From a checkpoint of a small transformer trained on Wikipedia.
Size: 16 layers, width 128, 4 heads of 32 (2 for keys and values), MLP 512 squared ReLU, vocabulary 2009, 3.42M parameters.
Training: a variant of Adam for these matrices, 7522 steps.
Each number is 500 + 50 x the weight over its row's rms, rounded and kept within 0 to 999. Layers, rows and columns count from 0. Numbers have three digits each. The size before them is the row's rms in percent of the matrix's.

# layer 8 MLP up, 512x128, rms 0.175, rows 378-403, columns 0-127
128:535483483458523522499561589406544545430515582469396509525523468571484384512453506486458418538565513569512535386489516432471424409481539486605562514548538499518513549494517478504549509567534469549491586532571438494559551542423469475515514590553536508511441532472467472451445482455484531515470489555496469591478552557513476631480494524523449591574520534564536396481530514559434505567573
023:563497480577522539474523500477541563498422568511405468486529447529493513427503447414489504491466593497505553471393504562397484416465577383525406573500487454467488419484519418506528462436530459479506484592451545480556499469467584422553560528465501522516423528526511553464442495470518559426534443531572540479430548473429509545546473517500418532567439500470586485455610539548489417473448
032:538609525494484582455473496482536539546527597471450418504459439565554493441468454490467516448480567474440404408345446476431477462506506464497472472416474514536445481439465447468527578454491468467512497441464510517495503411452494397554548537492494506538404532517530516446434517496571618436495431454580495517475623468436538517628546484501489503550495515543551504470576473470537496516464
032:499549566565475490447508456541482499518514537479445493498479430495536486471463435470476510448461552480502468524413490500442451426553558451548467470438491459523446481484515410556542558399554491502494512207451451448515522492472499449545566552420477543496417458535534495468499542509573552488540520549522554549486509544427567516582485548527474500576409523512502483453547476532538431447491
124:438497517472449614492491446434424565423502500478535441594498420519502513499520550443492571476477530574521445552479521411499504466511436514514595468459455562488456527463472541455472538345472474497599499574460418489537432490511531495544504533447481533487505475563430527489478471515458555488597553554575587577471553516536506561505516478512504413483440464602478520512552403559571501367519
028:490465568525453562491480497474574538483495561483455416473484476578526516427451467488501416457499498534464506482383508452449407389548490430528444505370447478492469488448530409471561577388571492498547503564442525509512516453490575486560475478435449542491481547543439597470509555541558641463516464477550493544449574543416561539544516538480511533511468570565568483410513465526541447496521
112:568555522599522525527399502419486562558535497480513369538371480559500468438495560541562494451482485480522460533476432511466425406452577524559517521482549499473485466472524436519484554452534462447480363468396452499534524389435462519588541461449522466600511446519468420462534526511531472473513515493499466518570553451522505455560586519500452460476529485520535364531508486578438514509481
028:562513513524480513474561423491501524476533573488479462539467509584454553383533466484433458543459499492429487470350500527392508448547503421481475532472488388494496441479477497476555509493526498532535448504469535430556509491454565421539580530386444553553496498562454503519440494506591526512419482460601534518472508537458544594582516532498445538506498537471544448441569443587556375508416
030:503472484543453524447537524589547536544488550466461505491450505516521470468434437475453534468444515504393442505318523508485475463495554460480410459469464417528410458439445450518560522442517503500462437505458447484558586415466549428614541470475416501593472434497478499485436528545533618504475455511571502531426555525432536544609498545513463541538513529488512463527595497570501435471553
095:548517515546435517408542470465510605497514548396428482470515416463478486415544438392511552460496591503469436394475491391405452511418479418445520557420519469518409497470594388433513484511449485578544571526503504483517515532517471565478500556545529579578502452528584513540513458459530484457565487465545466500473467520476426530521539567575499550549457505472524447520431466465504434463489
134:512527599543519440513432518461526631445455514558457480411473487500519471390472550505491523510575571517435529537506553600516478496589539468487563474485583559460492375512419487477511561367601516538570420421496515430546508507449493496563502490501479510531426479439506476486508456566441634499496473405512458529483573535524512501492569517502507459452414435453454465440530468509550476478517
123:503426600447553518462528514519454560534510482439487507507510379498542435495485501443369575513562520531583586481466442645477494518491577485504432472531429417532500539388517402534490570502490570552456418566454524456487476468458502446498547462489489584497431507493507481528516416493532575463512482460532473498495526494478508534512465489503475591510446467587430533483634568591429524496507
032:528503529561516464462547501541449541613469616463442448446479572560486531431472435439446486505460566596546527555332515567435531403523495385502518514419418472457455472476491445435577566429552487545561483484453426490480509522460494441560550496462428494524427509549464582455426524504557551484503489493541475488446506542475485515579432549538463465572422492492566517499514500467537457474475
034:500503525492498499423519513540517516558469559471497459542444532584491479431470410497505480422501545528449501510435476474436514376540472428506508498410479469544522446441442371549591560457532551503569474518462476460533562384462527461571538439464469539596433457533444493684464565516546571450553423514580462539448526498443504528577496591529523429520490487484555496495493456514521483516545
058:475572493522494421486608490534471544486477509462561535474450568550475439515522468458455441512511547519441465460467792542466499489510511491476450476433462494592441426464495430526543505473499392536512533498441424484527494493474475431478505466496447482462468466471451560437401477465533491479455520499560496523473487490456582514599434548495510515516513567535559564468495487533583497481573
115:530570447539440518445448420493462494498469463416548444532490469487426489515484529553513538479566495467558496501483447368505518478479480480465545466422413513486477549459464428418482474439554525428589494485506431521446466416577602470496572529467517523493503575549505510417520448482512464483651507519511447472491568457532617602589426484551555483525491495485572519500395535536576449559550
032:557431560517343497446521465463474529534484583497468464460487486609532512415524456418531473513490572433431427474380426547418514408557476436479435523425456447536435428435466458511543519473525472501532437523463527517533514480469558487580508467397399592528418503473490564433458525503472560473535447506566558551467501507489519464573484563530516506558537509532544517435539431554512459494464
125:442517492523500538472403591628508434593451543474471525477494474545514407493412488503536481354553491467435479496500427521445528505542521440479529564515505512407465548560458526446494460485494515549427575563558411479460566588532515406426485409496450554522484554467539510394529511466484497466486515485544519489548541551607573408549443533514484491603462509446469525459458490518491421514460
115:419546468529501460481524461433411441527468489489487495414517474495543469502486491359494530437488521438456587500499511463484554465563461491478523463503451595466511545511461469510538586414582564601557467464467506488454556439574582525480525506542565489468504512575552503439455467557506548410503533514537477615503581570408520539533448478533543427485532553530537439526411402533520410431401
030:474521518539402580486477469525532566520505523421471458499476423582543492458494525459449488427465518529406481526391545510449435380528532441491511511489489401514472429483459427520497486499550421463549437479470527519549549493470514441556526492426436592537438501578512519531476471504616563473494482468594504532405550537443503598571441538534469477612460506436578516432617487528506445483493
142:457478481462523555469507522509511493548509502459427456517489463519451551486450549489454458492466583478441469514459488605504548483454554464531436594483432483525448376431498527542491582444528455541515537525506554492525489554548579526531579509507431513615470521520574586512517553510594480528500445426519561441457518526430644477559466516507533633469454548491524399442429485554543561529383
122:522569534537400445498515464515466456403448591522465576487488409475579508516456442465568403479391527561584520528461485541487499514527572512500491551425597484486520575497472438490486543534478420458613469579527513481515522492434478489626519522475542470504476527469501483462421518543510624533524414502527480515574512572410497551522408609500458478522542541541458510478487494568514509457403
110:556583477517517571430517526492458513534577568487451476509517498507526528518474544517519559490574451465531469541486583528514436486512539484584528526527436441528455485485490543448585556445527489496427484421495509528430573540389571408503507432464552476490467552625497626486531601453479569558497425561516575434533526577468509536504512585457501552492500459503473443466436462571533424510650
122:553485549596558570477554447482449504473523575394550478450410477433461562449438551456557539473529390534531463471493412532492502516560557473459487560489514538502431514477598540502526494494483527509490485534496477486540543394507571515582485502450502500483539472516531438324537517503512472455510441580504404552449517508501631483542507485451538499561532443482521525506438450563408409555415
122:537474525448454493475524496505529452462510554448497573490538485496486464473546488443509601501575558541429428493462510439471442523506526438435524521480569391568513423477506537502542432521532438592474396545473422364541473514534466499537461578534570524455432521479489568459449431479622476427531480548591484554393468531505519493507513502537415531557407562531457580389471464462483483464454
042:493455439537494455497482532521496520547459653512438470542484465547550441490509503435547514516468439494433489577513561516504510463436572442537462408413544505492469479535534492491543427428570440441518585480476518455505495447517472530499535523452453469641487545441439526501465491548636550496563488456597497523420555482529505588596526568543513519624515509566512501495589433532501416439453
# layer 8 MLP down (transposed), 512x128, rms 0.287, rows 378-402, columns 0-127
073:535530492482528481497422429585539511430523469581486551552480541457519523532472608539607553491482545503526557470471554499483482558561499530488437530469504595480525417524457493524502510417448429516518405464515492425571509523588557454515552557480508376535544482464498464512553468513501459567445511500560473390570459485475488702492546539498459530545533528461502480488558460536566480637501
010:491543469468445405612475450589399552480475479531530501514403579512502529541464411451476474501435424499544443434489493587533546409497491425474503404479488582516523578555460446473418458498453538468513534514520392496495516420437492463496453517507525490516482450532496349499507446474490440526534450564430430459515493498586499440487486496423520542509589516520580534418552552477472591467470
016:549483540472510435475492567575463459477627467511531547545497491543531420492398454508605459479489411464479536483410416468517455523530448446494516412499429637458482544503459649519576565522477512532540478536531531555441510535456515441488473524540556489411452494554523490519415542436509443507423491496517496476507490538517352421446496475510606462556491497468546467486521560452538500569483
010:423535458541545507462413554554577525526527501381519396544542477477505535503599496515565470456446501426507475527575507480545476550451527557497599419464515507541523608582557469533524472468519497479416499505555530517579487473427507531537451470469469476430467483469544531463494434404580452628552478474489512430420503474469456498473601497474379558491486546408580552481482495547446568475491
067:623531513381593462475474492568541449571569541486466541514463512585478488443370489517523555502540565484393561573459383543418590487514580473477523464513398531595492485473542547558546455548503426560448491445510564566523488538510476559512511545486527511508565418450477489460497474425479467604457519550516528454583457475484460532518539488517553414503523533482501563493482461559464526561489
016:541421434536495511503540550509541457533433455435546430526473496199479544505493428519495570471484535449422490540554528483522423547487439552473520554460502515529513470515502515498549523435563511442437515490541547500496477546532436604538510577556589494456490486479513502524504516433530520454550516546448482520463545504469454481377475514454460560461518452469493536468594517489533476456438
065:553401534419477429513612567609532481552557434546471454454487496539473467456541491434510479469466526513536510432495513449526481508419547461543479535452462549434612534466456477493565500567500481450526531433481467487435500545477441543565523466454566446519538462552598548450419495553594523535481423571459354484442448483447462467520474500419555437494526451532416510425507470527438508525591
011:514498440602554381477512548553524515416491520440534501446457476522546507592516480505433539399472484560552524498463554393533559509493541550497431503460470647531535508495499436443622435493476445581513620540563571507462508422534548446502491466429430473451471456507460532481499468523384489405557488505523494472440441513498539521549421486523538496514506529480477525569466499525556621499527
014:507518529499446429571491443493551526571495427476461474502468564478596554529472459467471548570587534517543518535534602480571447597520452539502578434483566543532428550531540551412527517644563541495430500478472439588462506565438566580514509502487512444527580457461572541571538542476450468466526563540512571539501482461533525553501496537563599479573471539529488597554546460576423505487509
080:509530496502533462492454518547533494574470432489486465522530502451511539474503509450462464569548363423495494510464404517453512565486463477504511456493445469460522484529889528503452548502502535554539481499525486485470451544515517439478529488504496553537453520507501531523466513531517581487506453548514523520496520547507528482523528538503430481550498557537441546526493468468517485491504
075:407535475525435535575500534534531536488465505510489385528497408596610482433528434500467495502517568526434526524579556479661494522454511591442565558559532579498489486466492510479503511466538467631408474479479471441517478553544488489519474457526499559539589522471565534502462499511443549521544470473501495498483570580410501488336470495519452534529406556513527499488501508475411517562532
071:472393496361493537468429513470494538512488516518507603432460467473484504516440545442489555501513479476568456530585511493453557431511539526522439487483356498498484519519508540442499443556485634490339538501468436529514579472505454480525510504578557542549473553489531545559551504521581534474593527435575425504564475494453587521462507439394487576464471528529444462514414506470495461529469
019:434493495482531597530518489475484505567499456493475495528454488498520542504582600435491518504477549501553500543519485521582473550473558555500398490615514471461510495597525481549529482472446496414530442548456490456507560479471515558518477221514530519562539511420543493435549407429487434417475564458488491523509458524476567461540568503590498540540520470485495531485529521451528550519556
018:567556463476472442476495502544469414491490418482496563505482522407449599479534502541530531449471409494525508482556454516558457502498481505595496531550497537535522481550480554528504490496463502551561434456409541415452516597491571516474416474511536494476525543608502530599496560525531560503451516487545573535515467481508502494462302449352593523544610500511512435461538527552498488548443
037:558556470533524546546514521450443447481583500499496487450516452503534505473479297502508487537469531447531514451426449473443533419502548446595492552485461472465518445521519497493498493474501424470426591470494478448486495472461510509531528457489499482520500489527828556486410479469540553497508491496571506449543465479458502437483539518476515477483485526484465461504457491534470496511515
065:513465505503465491533510546536615439533570586513466477461582494519538581520463535423512486629523593487513482443519539593523568463455557490479526455469464569460380418510484591443507511507472390560445545408485473528487455414535491526555517459452508478535431536537494488480517553574506478452415482495425512429521488532463462464417532457600478578525500508471395475584589523488475509574514
110:504490506493507498490503498498489496541504400495499495507502504495514503496501493509502498494502501504508493501504500495507495507502500506501505489501497497495502496498506492498507484499500491494508510335513503498513496220501503505488498498498496493498502513510496491500502498496505514495506491492499502506498508945503508502499504494493503493500487506499494496492493496504503485490502
070:531562525503480439504488547572502424400397397517415437395506474524459516511445469527407482489536523449567512407465505540418534479537433450513539449463402540491516462507498422426373414463520564507554562478519537514553499508517522408530477492495393512468474505596523480508519449515493513504392623453530427432531492468497489521462565483562546474511480475472532489501451464570413473517435
072:505498401379482413501524589531523461442473537455439485488496537498575528647516596505490591508451494494480492510564382501706584459460488526512494473480472492479577524535493543435542491563513466491464489457525550512473542417517493496482439496518480455504446589567497508473546471485399455549483469548506505515576548520420586482492455528497530470559547534490449565509559439504561543539451
015:495558519494529487521515538507542533549492458433569439497519422464465495502509584476380484452423504520551624495572465412448598505446371481462494425512462596423560463461533483473618474469599538495395511525469586547608448529523481523506551470455518476485489477500481392437558525496441525450462545473504545500484504527421516607516543467487535511450581482482426515469428440511526477490502
077:482483428344550490473556497519520484547544473489469496537539506541564422576489573501573509600483565475464504516560504542588560471555582563508490462519533518470502345505491486507548559402492405460470440576476562537496501500481505467488546508591447419449546469449540430485583463587568438592504530487403507478509480467503470414513533503505524501437526514477517543473531602475438538408481
069:531554484508408478517482569424499501518470473544530458529591531499536470522492385546471415391489463569467585557430498434455536450439394549546548499531407484464524514501500531517443497538605542459529550478485435577506520512517588511443504393576585456480521473421474488414537487481523356580531516536524483411482574543435536480528449479470496497481551521448520504537429473500565584505465
067:469516518584455417588468562496444579474451464424511493398472548464514484443504449485562463533450527503504438422546393510561528479409476557400478464440564548532488486489531464492452439572536543614488460497435449500520408473478466507593553511512473510602537450562446483534458505517562470446466519487499517535436457426478453381500452440587556395483475507492492453509481581520458554565457
072:500553467490486488486568493521489556512536395570488510537570569458461505451448502463546531495512459516508524536287484520399613524453504484559478549600502462386445587477559477550464496583407560446432536544477452480494540468416526495517495555594468495479504479502552454436537426463561457542398516466549583524508492568512528500421488442499564437482464492490468492469521474499553443513531
073:497452474405481582514527463381443553645500544523501540548466533420497456475452596540506342503488549495569512534443476573484490446534418569479470485567552410578533506517474472502596479440502540415517404524466499463509540467570559565498460509488423489528461422533568485503527518524483439512537559523523429472464489460560606534583504534504456514477467499551479570545518416535484487528463